{
  "d_model": 384,
  "n_kv_head": 3,
  "head_dim": 128,
  "d_mlp": 512,
  "norm": "rmsnorm",
  "tie_embeddings": false,
  "init": "normal",
  "lr": 0.00341,
  "grad_clip": 2.0,
  "schedule": "wsd",
  "decay_fraction": 0.796,
  "decay_shape": "linear",
  "doc_mask": false,
  "steps": 3498
}
Each number is 200 + 40 x the weight over the matrix's rms, rounded and kept within 0 to 999. Layers, rows and columns count from 0.

# layer 7 attention value, 384x384, rms 0.0479, rows 15-33, columns 192-383
174,132,184,214,184,202,156,196,164,240,206,229,212,217,224,168,108,242,196,190,203,152,224,242,258,258,206,266,278,156,241,177,168,244,184,196,219,198,206,212,267,164,206,183,189,290,181,209,235,126,198,181,183,220,140,254,231,185,184,171,200,234,163,233,165,310,176,172,243,216,235,183,228,171,201,186,222,194,189,164,182,194,149,232,280,195,163,190,250,215,185,214,164,279,182,197,146,209,247,245,215,170,148,197,237,203,232,149,176,197,183,181,193,202,169,227,247,232,215,116,212,171,228,154,179,241,160,242,160,176,224,219,164,172,231,143,164,216,217,260,178,196,240,195,216,228,235,124,178,222,213,226,136,225,161,192,186,223,201,220,193,163,209,188,259,150,158,178,150,207,167,221,190,202,179,140,215,234,175,162,132,250,194,142,170,218,159,253,185,199,196,192
215,197,187,215,189,196,193,188,176,206,180,219,223,229,222,210,189,202,217,197,191,206,164,238,245,178,270,232,224,187,200,195,191,153,195,209,198,205,231,183,172,229,155,200,233,205,220,174,95,210,155,267,219,192,191,200,188,236,143,203,207,206,243,216,232,198,272,213,224,216,256,163,199,222,204,251,120,165,221,182,162,175,184,205,230,156,109,210,215,174,267,186,202,226,171,313,248,199,196,191,246,276,225,221,225,239,225,198,171,221,183,222,238,154,222,203,249,214,144,211,184,201,236,194,211,176,154,285,225,121,226,206,248,134,240,191,239,154,164,50,209,235,195,201,269,154,226,232,223,230,211,209,177,189,199,128,159,181,263,204,170,194,260,201,208,248,203,196,178,237,240,210,246,236,224,185,198,189,268,176,262,121,229,137,208,239,203,235,119,175,165,221
196,210,168,209,235,152,181,194,206,225,225,237,219,160,186,243,152,234,106,217,171,251,240,266,225,173,260,194,150,206,178,138,172,162,229,229,257,160,176,177,216,158,138,172,253,226,214,258,199,217,176,215,154,237,211,202,165,168,162,181,192,229,174,207,204,172,167,171,177,230,147,213,180,263,171,191,177,210,201,197,263,127,219,216,131,245,163,189,236,171,246,213,154,95,176,234,230,240,188,171,242,177,213,176,149,238,155,152,159,208,300,184,150,189,229,215,209,236,209,214,186,253,182,257,177,172,186,227,150,238,222,186,179,200,220,203,174,187,189,207,164,210,203,248,239,190,286,217,206,166,239,232,151,195,213,233,182,230,200,201,153,193,181,182,174,244,224,230,209,216,198,264,246,151,180,240,188,164,183,233,245,118,203,276,204,203,191,220,235,194,196,225
216,164,196,127,225,187,231,185,199,177,184,220,143,193,143,163,201,212,233,193,214,258,282,220,165,157,148,153,233,228,235,188,206,181,209,257,175,266,174,211,208,228,170,232,210,179,242,187,182,162,214,179,279,181,185,199,297,194,181,138,209,178,214,164,274,189,237,219,157,197,222,192,179,249,135,223,191,223,202,241,212,177,127,251,175,178,148,149,229,219,134,202,183,214,216,217,197,217,212,221,156,190,178,251,197,197,165,193,172,208,180,160,179,157,195,204,243,197,163,166,220,206,265,170,221,211,173,176,224,204,232,160,220,230,200,191,151,148,183,214,202,228,194,170,148,181,237,255,154,219,179,163,233,193,214,231,199,218,171,248,232,206,233,258,234,195,137,145,197,206,217,170,121,204,187,188,183,167,258,145,229,193,204,174,167,207,218,157,208,238,233,188
238,196,177,160,170,196,205,187,207,185,193,170,178,196,221,159,194,174,237,223,142,248,223,179,191,193,249,213,195,196,167,253,235,176,210,239,265,169,224,219,157,166,218,130,221,165,212,199,190,193,170,185,224,158,247,280,145,153,193,207,169,184,208,141,274,217,255,205,245,170,241,116,215,151,162,199,221,146,216,250,143,195,198,188,220,189,146,244,197,216,200,224,162,162,219,156,220,218,144,201,220,243,184,196,206,144,163,161,192,244,185,217,180,297,263,235,206,229,166,180,186,211,225,235,187,173,298,171,197,166,192,176,182,140,172,243,159,280,226,212,231,179,238,231,220,209,215,175,221,187,116,187,215,175,204,172,169,172,195,197,182,194,147,169,132,224,191,215,145,148,252,269,215,236,237,148,156,178,205,234,178,170,181,229,159,223,197,239,232,215,202,195
205,199,168,163,262,182,183,155,184,175,179,190,179,225,211,184,205,164,132,206,123,214,186,198,199,208,227,206,160,222,217,186,230,172,198,212,187,129,218,204,186,264,217,148,189,216,207,236,200,199,196,149,228,146,215,225,307,172,235,195,164,232,231,157,186,217,153,192,151,173,217,187,139,200,157,219,221,239,201,276,195,132,186,200,194,211,173,210,169,165,172,189,199,255,225,205,211,115,182,214,204,222,190,201,198,159,258,247,158,199,277,246,182,165,236,202,232,198,183,234,213,179,241,255,242,183,193,198,221,238,209,206,223,239,164,169,223,186,183,147,214,167,220,200,259,241,263,189,228,186,231,203,184,157,204,227,211,202,220,170,212,194,206,234,202,211,162,214,213,166,179,200,224,143,189,208,169,186,257,240,238,171,210,170,198,212,242,312,197,217,170,206
255,218,210,238,211,194,189,191,215,163,240,212,150,199,173,187,165,241,162,230,221,179,261,171,182,247,229,182,161,196,183,248,264,225,196,256,228,217,178,217,186,191,202,199,223,213,203,291,243,226,186,149,219,190,198,212,242,215,204,164,180,161,200,238,150,182,163,228,187,198,180,202,204,188,204,213,236,223,207,180,232,183,178,167,195,133,220,176,217,164,163,231,245,234,217,158,199,192,213,207,188,233,188,160,219,225,159,194,195,178,200,233,228,189,223,181,162,192,172,164,230,219,156,209,190,182,273,192,143,158,222,166,172,199,246,193,228,229,227,197,203,235,173,261,157,207,168,176,216,183,206,164,190,206,265,215,219,232,191,238,137,194,204,196,248,191,208,191,226,237,183,185,134,109,231,188,216,191,133,234,196,182,238,165,148,218,213,191,145,241,198,238
210,230,215,222,198,136,152,168,186,163,161,250,168,124,233,257,231,179,217,211,255,138,149,234,174,193,210,200,130,260,197,194,216,216,220,261,197,192,237,193,284,207,202,211,229,202,152,170,236,222,228,165,154,184,226,215,184,198,174,214,180,154,219,205,195,195,182,209,229,138,180,227,225,209,167,214,202,172,255,166,192,209,189,235,188,255,221,151,219,233,222,178,187,179,177,185,218,181,214,161,199,259,138,168,211,207,222,208,218,140,204,250,196,188,264,200,203,200,213,152,179,159,228,175,177,189,232,170,130,178,219,190,167,245,183,196,144,224,218,175,211,206,161,185,251,163,200,175,178,175,250,167,197,169,190,197,193,193,233,184,256,187,184,192,208,189,229,184,173,178,173,222,119,179,206,178,203,143,219,247,214,212,160,227,195,155,211,159,207,190,204,199
205,215,152,164,217,234,154,218,193,156,250,206,177,237,199,227,249,221,208,112,239,207,150,203,218,138,164,218,197,159,187,142,210,243,239,212,184,163,148,223,161,207,172,180,219,212,180,221,232,117,185,223,150,208,167,239,180,158,154,196,192,183,246,173,234,256,173,229,216,185,212,224,185,227,187,187,165,201,174,181,239,206,170,187,213,187,196,189,219,189,245,187,180,197,197,186,198,220,174,162,149,214,184,203,254,152,189,201,225,238,198,182,191,234,165,235,199,173,196,186,199,188,205,238,209,212,175,231,244,226,252,162,207,239,184,228,236,197,165,226,214,165,186,197,197,211,201,164,140,186,247,255,120,205,205,219,275,258,207,214,210,171,129,203,201,195,201,184,196,221,192,191,208,211,196,248,188,153,246,165,178,199,225,142,208,202,178,188,224,202,180,176
234,232,221,195,174,206,205,187,179,206,168,170,231,234,176,184,188,148,196,217,195,260,182,218,165,205,195,206,209,276,171,229,187,195,192,216,242,212,204,233,174,194,211,199,203,214,188,203,214,254,159,207,211,233,237,161,170,230,162,159,175,168,227,191,170,135,181,223,187,222,191,180,173,238,218,222,144,209,190,244,185,214,206,195,173,185,188,182,140,218,211,226,221,143,178,155,231,208,261,186,218,169,197,190,232,233,175,195,177,220,213,191,235,229,186,169,178,182,198,220,230,197,236,182,248,194,238,140,186,202,254,215,225,168,233,167,195,209,218,226,175,225,197,230,221,221,189,263,187,204,237,244,191,193,249,196,184,209,212,214,210,240,222,213,163,220,199,200,186,225,199,161,207,205,187,241,191,207,205,215,224,160,183,187,195,229,245,182,240,195,181,199
164,253,208,312,217,177,223,152,201,163,175,186,218,160,186,227,135,212,191,173,194,192,225,217,205,196,216,150,191,171,143,203,159,98,180,214,229,208,184,131,145,246,196,187,200,224,197,310,169,217,225,191,205,163,168,229,236,192,197,198,151,195,219,163,191,179,202,246,202,157,178,204,201,197,206,158,206,215,207,198,160,184,266,272,233,173,161,187,274,157,181,229,154,187,161,167,202,235,217,169,201,230,173,181,134,158,171,152,226,218,238,216,221,193,247,191,232,245,210,117,151,174,237,241,214,209,219,215,170,191,179,271,196,268,220,176,157,201,187,207,228,187,181,207,173,195,193,193,216,189,193,176,214,172,246,251,182,182,183,214,172,212,243,204,220,165,195,218,191,161,210,204,165,200,183,182,237,231,212,219,241,156,219,243,216,203,210,169,190,219,223,244
235,211,179,244,228,209,214,153,232,193,186,216,205,186,199,247,130,211,287,242,250,269,177,212,249,229,186,178,178,168,267,180,182,209,215,166,213,219,146,156,210,251,245,245,229,177,148,189,180,230,175,175,181,193,181,120,190,177,163,275,216,176,175,199,223,178,260,228,275,197,242,237,235,200,199,212,169,233,194,186,198,186,165,213,181,233,191,204,206,266,189,207,222,228,153,149,150,194,234,203,264,63,190,199,220,155,253,249,163,214,199,200,201,215,212,172,203,175,200,186,244,201,205,218,161,213,209,241,242,170,189,174,286,240,185,196,201,198,274,175,166,230,236,191,184,163,175,188,182,171,161,174,190,220,196,182,190,225,207,231,192,272,227,260,156,168,171,234,213,213,179,143,174,204,172,166,223,197,183,170,203,213,197,214,187,184,190,169,239,215,191,214
272,214,179,166,189,196,140,177,208,189,209,185,219,217,201,179,184,199,238,168,184,203,157,193,230,177,200,224,197,214,181,201,168,173,217,196,203,234,198,190,170,215,245,201,166,257,212,161,178,216,154,207,162,242,165,165,216,212,220,186,153,185,162,258,186,189,224,210,208,224,162,255,216,183,247,220,231,179,166,166,179,208,169,207,222,214,265,206,211,190,228,158,212,185,220,229,207,224,275,192,180,199,222,196,218,169,173,223,182,255,226,167,235,225,164,229,210,143,233,220,260,200,191,189,131,231,177,162,167,171,150,236,214,136,223,247,214,189,226,186,224,165,211,228,183,210,180,143,190,196,227,195,163,212,199,223,186,251,264,189,193,197,166,130,144,174,167,183,150,215,168,197,171,185,269,180,256,229,117,259,227,191,246,137,204,233,162,199,241,247,161,225
146,190,213,182,208,158,203,200,119,212,275,166,221,237,203,191,175,96,225,195,203,198,237,201,261,152,205,228,240,165,182,196,211,170,188,161,247,204,192,154,200,173,162,218,151,171,180,191,212,258,233,184,226,191,272,186,342,202,179,181,180,207,226,197,230,146,216,225,146,210,203,179,235,234,206,235,177,223,167,176,181,197,211,192,243,212,214,201,169,245,241,213,155,208,218,253,211,187,232,206,191,211,159,192,182,185,153,172,156,199,201,147,258,200,197,198,208,144,167,234,157,207,177,167,175,205,189,223,117,155,159,201,222,190,206,199,262,232,190,168,190,253,228,153,194,185,241,236,228,181,192,237,193,181,213,188,182,111,188,221,168,214,253,154,181,292,196,227,176,180,148,238,154,203,207,243,210,111,171,254,197,226,168,215,146,215,226,200,225,243,261,166
169,194,185,211,261,247,222,193,194,227,224,207,217,224,209,219,215,201,189,187,194,182,173,216,200,213,232,237,213,237,163,194,164,183,247,159,258,221,192,218,215,155,164,210,221,207,275,231,193,205,240,224,242,187,220,192,234,203,166,171,199,222,150,183,205,217,246,236,166,206,147,166,145,222,229,249,211,179,215,208,188,174,218,154,226,194,197,207,133,152,224,170,150,182,133,277,206,185,200,197,208,176,151,250,187,172,181,148,148,175,175,269,272,217,237,142,216,172,184,323,216,153,212,163,209,215,153,223,209,233,196,136,262,162,215,187,182,211,253,166,204,154,207,174,233,191,155,203,188,229,198,247,175,239,212,223,201,228,263,186,196,229,171,205,171,233,219,235,117,203,215,199,197,206,154,244,206,160,194,189,209,138,175,110,231,254,194,107,246,201,166,172
235,151,152,206,194,166,242,190,221,181,176,196,265,185,219,215,244,223,208,194,186,250,196,184,217,215,190,155,187,199,233,198,212,194,208,227,212,208,227,184,225,174,191,172,220,204,225,246,178,184,157,186,193,234,201,240,230,242,218,231,213,228,137,182,145,226,233,241,191,246,243,195,229,178,185,240,206,182,243,173,221,293,249,161,190,242,190,209,195,198,127,162,206,232,115,133,185,128,221,236,191,202,158,194,156,195,252,139,224,233,189,169,203,215,258,135,221,220,227,215,215,200,199,211,196,233,147,191,217,164,175,169,200,213,246,110,169,190,188,191,163,187,192,232,182,184,172,167,180,163,185,189,230,209,264,228,231,202,207,156,188,190,184,216,207,153,155,263,223,193,153,145,212,212,236,224,211,250,235,188,241,175,237,200,229,129,198,173,235,176,231,233
224,216,187,174,157,186,226,189,211,222,209,194,245,214,206,188,209,175,200,163,260,227,183,192,186,163,198,243,243,319,194,263,208,128,191,229,200,201,276,190,174,203,179,254,182,238,199,235,225,181,245,239,184,221,232,195,191,185,220,237,180,205,185,239,200,185,255,199,212,230,158,309,218,172,228,214,177,201,228,215,186,207,191,202,207,227,185,206,184,180,158,165,242,223,233,197,188,191,191,170,167,159,200,187,241,207,127,197,204,201,179,213,214,183,197,190,230,198,216,161,185,196,225,173,235,200,155,162,195,199,179,193,189,212,191,251,198,263,165,197,191,158,169,185,194,159,228,179,207,159,246,191,190,189,186,177,137,186,179,177,169,186,204,223,201,119,181,183,171,170,268,238,199,233,180,163,156,203,199,245,215,217,196,203,174,253,180,251,200,198,204,225
240,166,222,217,243,247,201,242,208,194,198,184,195,216,234,175,219,195,180,231,229,198,183,192,265,220,153,193,192,186,170,176,176,216,232,168,185,192,204,210,184,246,171,229,246,194,212,174,182,192,234,238,162,186,238,191,184,237,187,174,201,131,183,126,177,213,170,210,199,142,150,185,222,287,189,246,215,175,202,186,199,233,203,187,168,233,189,192,231,201,205,182,202,234,145,223,197,227,202,170,216,209,226,245,230,208,242,234,193,178,175,229,216,214,160,189,231,212,156,188,146,145,207,250,186,181,167,244,180,204,250,209,237,220,255,181,142,187,213,175,222,161,253,229,155,187,189,205,175,212,249,136,199,241,117,205,164,258,231,200,219,188,194,126,251,185,185,203,145,220,237,160,229,230,282,222,256,196,129,239,224,249,299,179,157,221,234,205,208,210,176,186
184,211,191,190,208,222,204,195,152,263,200,264,231,234,250,133,227,157,214,218,179,196,153,204,249,197,191,162,223,205,174,187,180,219,209,253,160,264,214,202,199,260,170,186,227,193,167,218,181,245,207,177,235,214,220,170,248,137,107,167,212,233,243,199,173,195,164,244,146,195,224,107,137,215,165,201,240,225,249,185,256,160,189,162,186,179,232,223,226,186,135,241,181,229,186,251,133,237,226,224,161,174,220,191,159,221,192,188,237,267,196,165,271,232,187,230,265,172,166,188,180,149,213,199,209,173,219,236,206,242,131,221,174,216,232,172,200,203,251,136,175,185,197,120,244,203,186,200,169,164,230,200,328,154,230,197,198,226,240,207,198,194,237,178,174,181,224,222,191,254,191,167,144,204,115,196,183,198,149,187,236,139,206,224,216,181,202,243,207,174,219,145
# layer 7 attention output (transposed), 384x384, rms 0.0806, rows 15-32, columns 192-383
166,300,283,230,225,223,201,189,196,136,230,127,251,222,211,221,235,177,203,169,227,246,234,187,173,121,228,143,190,191,150,277,194,98,225,172,102,209,254,163,146,221,204,230,184,137,231,160,158,241,154,264,274,205,199,143,166,203,178,193,212,189,162,174,214,207,149,209,250,221,156,172,183,223,180,205,216,195,164,209,165,235,160,153,169,234,266,162,167,196,166,239,260,198,202,181,215,88,229,163,163,220,199,171,148,163,146,207,240,264,176,221,230,223,230,206,170,129,198,225,182,240,227,215,216,179,172,164,206,274,210,196,228,257,192,251,248,163,161,158,217,232,199,180,211,199,223,225,197,287,196,217,195,224,201,151,200,185,151,177,150,192,141,191,207,163,242,281,294,225,237,205,163,134,231,146,216,145,219,232,265,152,176,190,185,244,175,185,227,279,220,223
180,213,210,193,190,176,282,141,167,184,202,183,183,226,214,204,164,189,164,227,202,220,331,208,200,185,176,146,141,244,239,130,300,278,194,245,255,212,202,202,252,201,221,263,113,243,145,223,226,235,262,113,186,182,157,221,223,202,228,213,205,150,180,213,206,178,195,207,152,177,267,262,169,231,185,205,235,231,173,232,262,168,169,209,175,172,284,188,143,283,157,208,227,122,198,206,164,157,254,179,189,63,142,124,245,185,190,122,231,151,264,209,170,238,147,181,185,193,205,176,187,227,153,232,201,213,216,113,225,175,163,193,168,215,178,199,163,241,212,240,185,174,238,158,172,190,168,188,175,224,252,199,141,182,239,255,241,209,158,178,228,238,150,146,184,288,246,219,237,195,141,215,236,168,160,182,201,191,257,145,153,243,239,223,167,236,223,222,219,228,231,206
173,206,199,142,193,271,203,191,239,240,183,141,188,239,221,235,201,257,292,172,232,187,226,166,130,216,199,201,191,88,217,250,204,223,236,175,251,235,192,259,238,185,279,194,252,235,120,234,255,268,242,230,178,176,229,220,251,220,231,271,204,159,309,215,161,168,198,256,221,194,274,220,259,153,202,245,252,146,164,201,162,252,217,154,251,196,249,153,115,221,226,245,199,255,168,201,189,144,145,207,132,213,173,163,176,206,250,244,233,184,130,210,245,208,248,145,255,155,191,244,180,233,187,165,202,160,226,189,172,182,157,176,233,171,189,193,218,105,149,204,185,175,191,135,176,195,174,202,208,199,192,105,171,202,102,228,192,231,183,196,244,195,183,195,184,168,184,171,150,216,181,94,148,202,251,203,214,180,235,192,140,266,209,101,190,164,168,184,177,193,162,233
148,280,293,255,150,191,172,203,170,193,190,165,129,263,191,201,248,167,208,247,157,172,162,121,201,184,226,330,261,255,170,186,204,226,161,201,181,196,265,205,257,216,224,251,115,114,230,238,230,235,135,204,128,161,131,220,158,268,192,194,109,178,146,254,224,242,191,161,195,179,224,294,229,199,192,96,260,209,213,207,170,204,250,163,225,262,193,218,189,145,224,204,244,164,200,143,210,226,135,223,174,217,233,185,201,180,197,220,204,196,251,108,187,221,218,223,186,154,257,205,199,236,195,223,252,213,176,176,241,217,215,212,260,171,217,208,249,248,241,222,293,214,192,193,195,198,174,175,171,199,149,222,219,206,146,196,132,231,258,155,162,217,130,174,204,181,163,255,197,207,202,195,206,175,171,155,162,209,204,242,158,186,138,225,235,204,190,246,152,200,217,181
176,162,177,238,247,158,235,200,133,197,125,193,202,195,253,180,184,215,123,181,260,179,227,256,255,137,185,217,233,233,232,133,244,193,200,165,139,327,211,173,210,220,189,299,175,211,185,189,244,206,211,260,139,196,152,175,208,233,219,237,175,125,162,191,175,196,186,221,243,231,146,297,219,291,222,195,183,187,206,90,288,180,183,160,169,174,233,171,124,207,295,202,188,220,176,261,180,127,196,264,161,176,156,177,244,165,171,247,179,192,182,249,245,177,210,218,224,197,201,202,235,182,215,150,183,265,156,209,239,196,263,204,235,114,220,151,223,166,276,231,184,206,189,114,179,242,158,153,149,202,221,231,130,175,204,202,228,213,197,168,153,171,257,256,295,233,224,130,186,264,172,138,156,157,124,214,202,165,254,194,245,228,240,133,223,173,170,219,190,199,286,196
198,256,202,225,153,278,213,253,181,207,202,222,195,156,148,249,165,218,177,181,273,181,179,313,234,106,204,232,187,265,204,178,247,177,197,264,197,236,216,224,234,170,205,227,255,146,262,247,221,232,218,234,187,171,220,192,193,196,239,294,207,160,170,282,191,219,165,207,264,255,165,197,210,301,224,215,214,158,221,145,215,182,253,273,206,136,283,278,135,129,244,199,231,253,151,215,187,240,222,234,210,171,234,157,297,180,259,182,227,223,103,194,172,207,141,201,193,220,198,167,236,157,214,217,216,170,202,159,213,197,220,231,208,147,223,254,158,227,230,195,219,166,180,119,211,208,191,173,212,198,183,240,204,220,215,226,199,187,166,213,238,203,191,216,179,207,209,122,173,200,207,216,135,227,187,205,181,274,184,195,193,184,159,199,212,250,172,121,197,158,236,150
166,200,204,195,233,167,269,225,202,186,204,119,212,179,223,173,259,139,201,159,212,270,157,225,243,158,134,207,247,172,188,172,147,185,142,153,133,214,246,207,201,184,170,236,207,207,284,183,200,176,144,261,189,221,200,157,239,215,215,187,222,226,245,225,186,244,221,250,202,161,219,232,203,210,202,205,153,177,231,212,186,201,214,242,276,249,120,251,191,238,205,235,171,187,196,273,213,209,186,151,225,164,170,229,236,180,162,136,211,212,180,136,185,163,206,163,202,174,205,213,210,120,250,134,240,199,223,244,229,226,134,230,143,202,202,173,222,228,229,177,198,171,227,199,263,230,213,201,226,205,191,243,172,176,207,173,225,191,149,223,169,176,202,239,221,166,218,193,154,173,243,198,213,199,196,221,191,211,206,175,119,177,160,216,279,111,114,151,205,140,173,217
136,129,146,190,178,227,200,223,211,222,248,187,189,246,222,171,199,128,195,192,228,295,271,171,222,192,189,218,225,209,206,181,219,154,235,155,228,154,181,176,163,248,179,176,164,164,309,199,163,209,206,233,144,196,178,208,208,189,213,115,214,206,216,203,163,176,198,175,197,241,182,205,166,180,213,171,105,198,168,205,213,175,196,190,169,158,220,218,213,69,220,174,213,211,238,149,201,173,185,187,228,182,257,246,188,228,208,177,195,202,156,146,198,232,141,263,170,198,167,243,158,224,188,283,180,159,222,213,230,120,104,214,226,147,178,190,278,236,165,117,192,211,278,163,159,241,148,198,207,222,220,266,239,257,171,213,215,204,199,206,185,170,182,206,155,238,192,203,213,215,230,193,274,185,211,228,290,263,168,188,213,260,154,176,212,216,198,289,159,243,197,202
245,287,272,228,181,160,240,211,163,167,183,187,206,160,215,178,153,180,186,252,179,230,167,172,190,241,255,178,173,236,169,248,226,188,183,211,232,218,161,158,253,238,199,182,166,226,219,239,168,208,216,178,262,203,206,160,226,246,248,237,210,221,175,165,213,171,262,186,164,186,196,223,261,215,170,219,242,229,229,229,255,128,146,225,193,212,221,209,182,214,196,217,212,200,214,213,225,224,218,274,261,165,237,180,179,198,209,194,148,174,184,154,197,242,290,178,116,182,281,215,136,259,193,184,239,286,232,200,162,176,151,157,208,192,250,222,151,221,212,169,164,229,228,192,184,167,241,256,209,205,116,239,203,167,190,178,163,139,237,194,197,217,284,192,134,197,207,221,193,171,169,181,223,191,184,123,257,177,153,165,235,224,120,252,222,172,297,224,180,236,242,147
235,215,184,170,217,195,198,196,153,231,234,210,196,193,247,225,217,245,188,188,181,184,200,249,195,131,190,199,158,157,222,87,188,241,168,192,222,153,196,204,193,190,203,215,134,186,208,205,146,193,299,171,132,213,215,215,217,215,182,262,259,227,227,166,177,172,205,166,260,216,226,174,261,153,184,139,244,210,241,158,238,159,172,166,198,253,201,214,217,259,182,161,192,239,200,216,163,233,143,202,171,202,184,160,149,129,214,256,224,188,205,220,169,165,228,163,215,170,243,207,237,249,132,214,161,145,271,246,207,166,200,184,167,115,167,215,174,202,178,194,212,189,156,204,196,190,246,185,244,147,203,176,211,219,178,192,192,206,189,155,204,213,173,149,288,222,257,210,200,122,162,206,192,167,164,242,208,180,157,183,143,157,213,146,232,177,203,111,204,178,180,191
199,222,168,165,121,170,124,160,194,229,214,234,204,186,264,184,288,191,267,176,189,219,216,154,181,213,257,157,224,245,317,163,160,222,153,178,181,187,178,231,162,174,252,242,226,142,128,143,246,251,145,278,226,223,291,201,182,209,231,149,247,170,197,225,255,257,135,242,158,157,200,197,175,209,241,229,278,140,215,245,207,209,202,199,215,186,221,252,130,133,177,169,176,230,280,189,219,247,141,169,238,126,301,228,245,281,172,231,191,185,220,200,161,136,131,254,174,151,209,212,247,188,145,222,179,181,211,213,217,221,204,155,208,148,190,179,290,156,183,183,246,214,209,230,255,191,234,186,227,172,229,273,159,200,185,185,189,220,197,162,181,239,165,172,192,217,195,247,199,208,162,213,227,223,194,189,242,128,174,154,162,196,194,198,207,110,176,255,219,169,223,190
131,247,134,112,223,145,251,219,249,285,225,177,226,194,268,219,251,256,138,146,212,197,256,213,248,240,204,285,210,219,167,155,141,257,187,229,209,161,202,201,195,173,167,196,182,169,145,205,207,226,148,240,200,166,159,202,181,206,220,167,202,189,240,222,205,219,190,216,138,207,138,254,256,153,221,187,238,182,248,233,185,173,202,216,207,179,198,194,194,145,236,179,194,128,198,220,222,177,178,180,148,272,169,206,111,260,233,193,197,269,161,267,255,260,157,157,198,263,196,204,168,207,212,117,336,112,167,172,190,228,161,227,134,184,169,176,222,220,172,227,236,246,257,245,136,273,227,232,154,246,252,217,254,176,206,215,201,195,233,197,295,197,211,234,233,208,192,141,226,269,217,172,211,232,232,139,262,167,192,189,162,197,208,225,213,210,237,212,174,207,242,158
196,245,172,195,242,250,224,174,188,217,203,233,153,140,191,269,244,197,214,249,136,179,257,223,209,221,153,181,123,188,203,184,167,242,162,186,182,188,200,244,179,131,165,224,228,163,219,221,136,203,179,251,268,209,198,221,142,180,158,173,233,271,213,184,199,193,121,144,234,199,254,194,176,192,262,169,188,189,167,199,173,248,258,198,170,236,181,182,276,238,162,207,208,224,214,204,201,169,210,184,219,204,135,164,126,141,222,224,277,171,188,252,207,182,196,185,196,290,149,250,92,245,168,227,204,177,272,242,213,194,223,227,237,272,129,132,218,145,168,192,242,197,134,266,239,198,222,195,251,206,181,224,228,189,188,187,154,226,184,205,212,239,264,275,226,197,202,246,234,132,155,228,133,181,167,122,260,197,162,167,141,159,212,270,224,126,264,163,275,130,193,166
287,200,173,162,203,204,204,222,256,229,182,299,202,173,183,162,214,241,156,198,167,151,254,285,204,242,147,208,126,215,209,184,165,223,188,237,164,155,270,282,232,124,219,221,242,238,204,192,169,305,194,227,186,226,213,205,112,203,253,139,183,174,198,159,152,233,175,212,193,175,242,267,144,141,168,84,214,200,216,226,224,209,219,187,207,143,233,157,317,133,131,134,319,184,215,170,234,248,220,212,155,116,253,181,230,301,143,221,183,159,218,249,163,155,136,243,172,208,225,225,254,168,268,180,222,159,164,160,230,202,205,250,219,196,226,158,173,205,169,242,193,169,144,230,221,212,88,244,184,222,170,196,204,235,253,225,191,230,213,196,173,191,167,230,213,186,190,183,178,240,241,178,112,223,198,182,203,258,232,231,160,198,243,186,306,238,192,170,235,159,170,259
262,199,210,230,235,245,221,221,185,238,202,239,151,159,198,215,176,222,238,120,226,131,235,237,157,221,199,182,162,127,280,215,173,223,211,231,161,226,201,130,187,218,193,207,270,200,136,182,163,252,209,136,255,181,205,223,156,232,171,177,202,143,233,128,162,134,191,229,174,184,219,204,246,207,176,171,239,213,182,194,247,217,193,267,188,204,236,205,223,240,194,188,146,189,232,99,221,199,267,267,203,198,232,130,163,273,224,223,200,293,207,215,174,191,196,249,179,215,235,132,185,291,189,215,157,159,234,252,199,137,214,194,170,200,112,109,139,210,96,177,184,166,188,211,179,204,218,265,160,146,231,234,195,178,138,236,202,150,261,262,214,148,214,145,272,149,166,136,255,241,205,182,238,162,198,179,233,197,189,195,235,176,210,279,185,212,257,242,146,177,205,196
183,234,231,218,196,288,98,200,210,207,220,210,189,224,182,241,205,213,206,144,197,187,220,216,207,173,264,217,252,166,173,252,195,223,218,240,213,218,216,143,183,243,199,203,222,227,180,149,175,212,236,227,253,169,164,167,156,194,161,247,174,175,235,239,196,198,211,242,178,219,185,140,207,247,224,254,250,225,217,195,153,208,252,266,182,213,180,199,203,235,248,219,209,123,249,177,213,222,172,180,194,238,190,212,254,237,202,194,192,216,190,177,251,206,141,251,172,188,254,214,177,162,222,217,185,136,192,296,153,221,260,192,167,151,54,274,166,202,171,177,256,252,221,197,211,164,257,152,168,248,211,219,157,228,146,156,141,138,222,262,243,239,152,176,174,262,173,178,206,207,245,285,246,139,178,218,223,187,166,184,195,233,164,178,206,196,163,201,250,185,187,159
228,162,192,198,275,260,208,228,201,173,204,214,202,208,239,178,217,230,312,249,176,189,248,237,271,196,220,187,142,187,210,197,217,284,185,199,218,136,241,118,215,225,263,173,216,206,270,138,184,231,95,246,196,200,215,177,252,181,241,196,205,170,237,205,132,236,179,145,242,216,231,121,211,166,249,159,201,210,211,243,188,167,161,190,131,208,179,244,186,226,205,188,187,219,241,200,177,210,186,197,191,282,205,137,172,237,228,167,231,224,201,169,164,227,221,126,168,168,239,272,196,168,250,174,184,232,191,312,243,204,236,168,180,119,162,182,200,78,168,218,209,221,232,113,188,224,204,231,230,205,211,174,214,256,183,179,244,223,216,202,148,226,223,231,221,222,244,148,218,186,177,123,203,197,120,244,199,190,196,231,168,212,153,251,200,161,262,194,225,212,210,207
144,252,201,166,198,127,199,158,188,177,215,162,221,194,188,248,216,204,207,188,210,241,291,219,131,163,217,191,209,279,203,258,166,151,169,153,179,149,214,295,221,160,242,182,154,259,189,227,166,200,165,128,207,253,129,214,230,215,240,174,129,206,249,243,129,198,225,232,200,242,218,213,206,208,201,177,186,235,186,201,152,237,216,192,135,268,234,238,248,163,192,198,266,149,259,188,156,123,149,266,206,174,183,156,206,205,175,92,180,197,162,186,175,244,227,260,204,201,199,199,280,241,226,160,242,224,191,173,204,211,207,214,113,180,95,209,223,234,169,203,202,173,210,189,169,237,242,186,221,230,174,254,197,150,162,196,245,184,177,185,169,198,232,261,173,171,200,172,246,132,148,254,198,240,145,209,256,241,226,185,255,206,131,220,219,147,195,185,177,220,244,194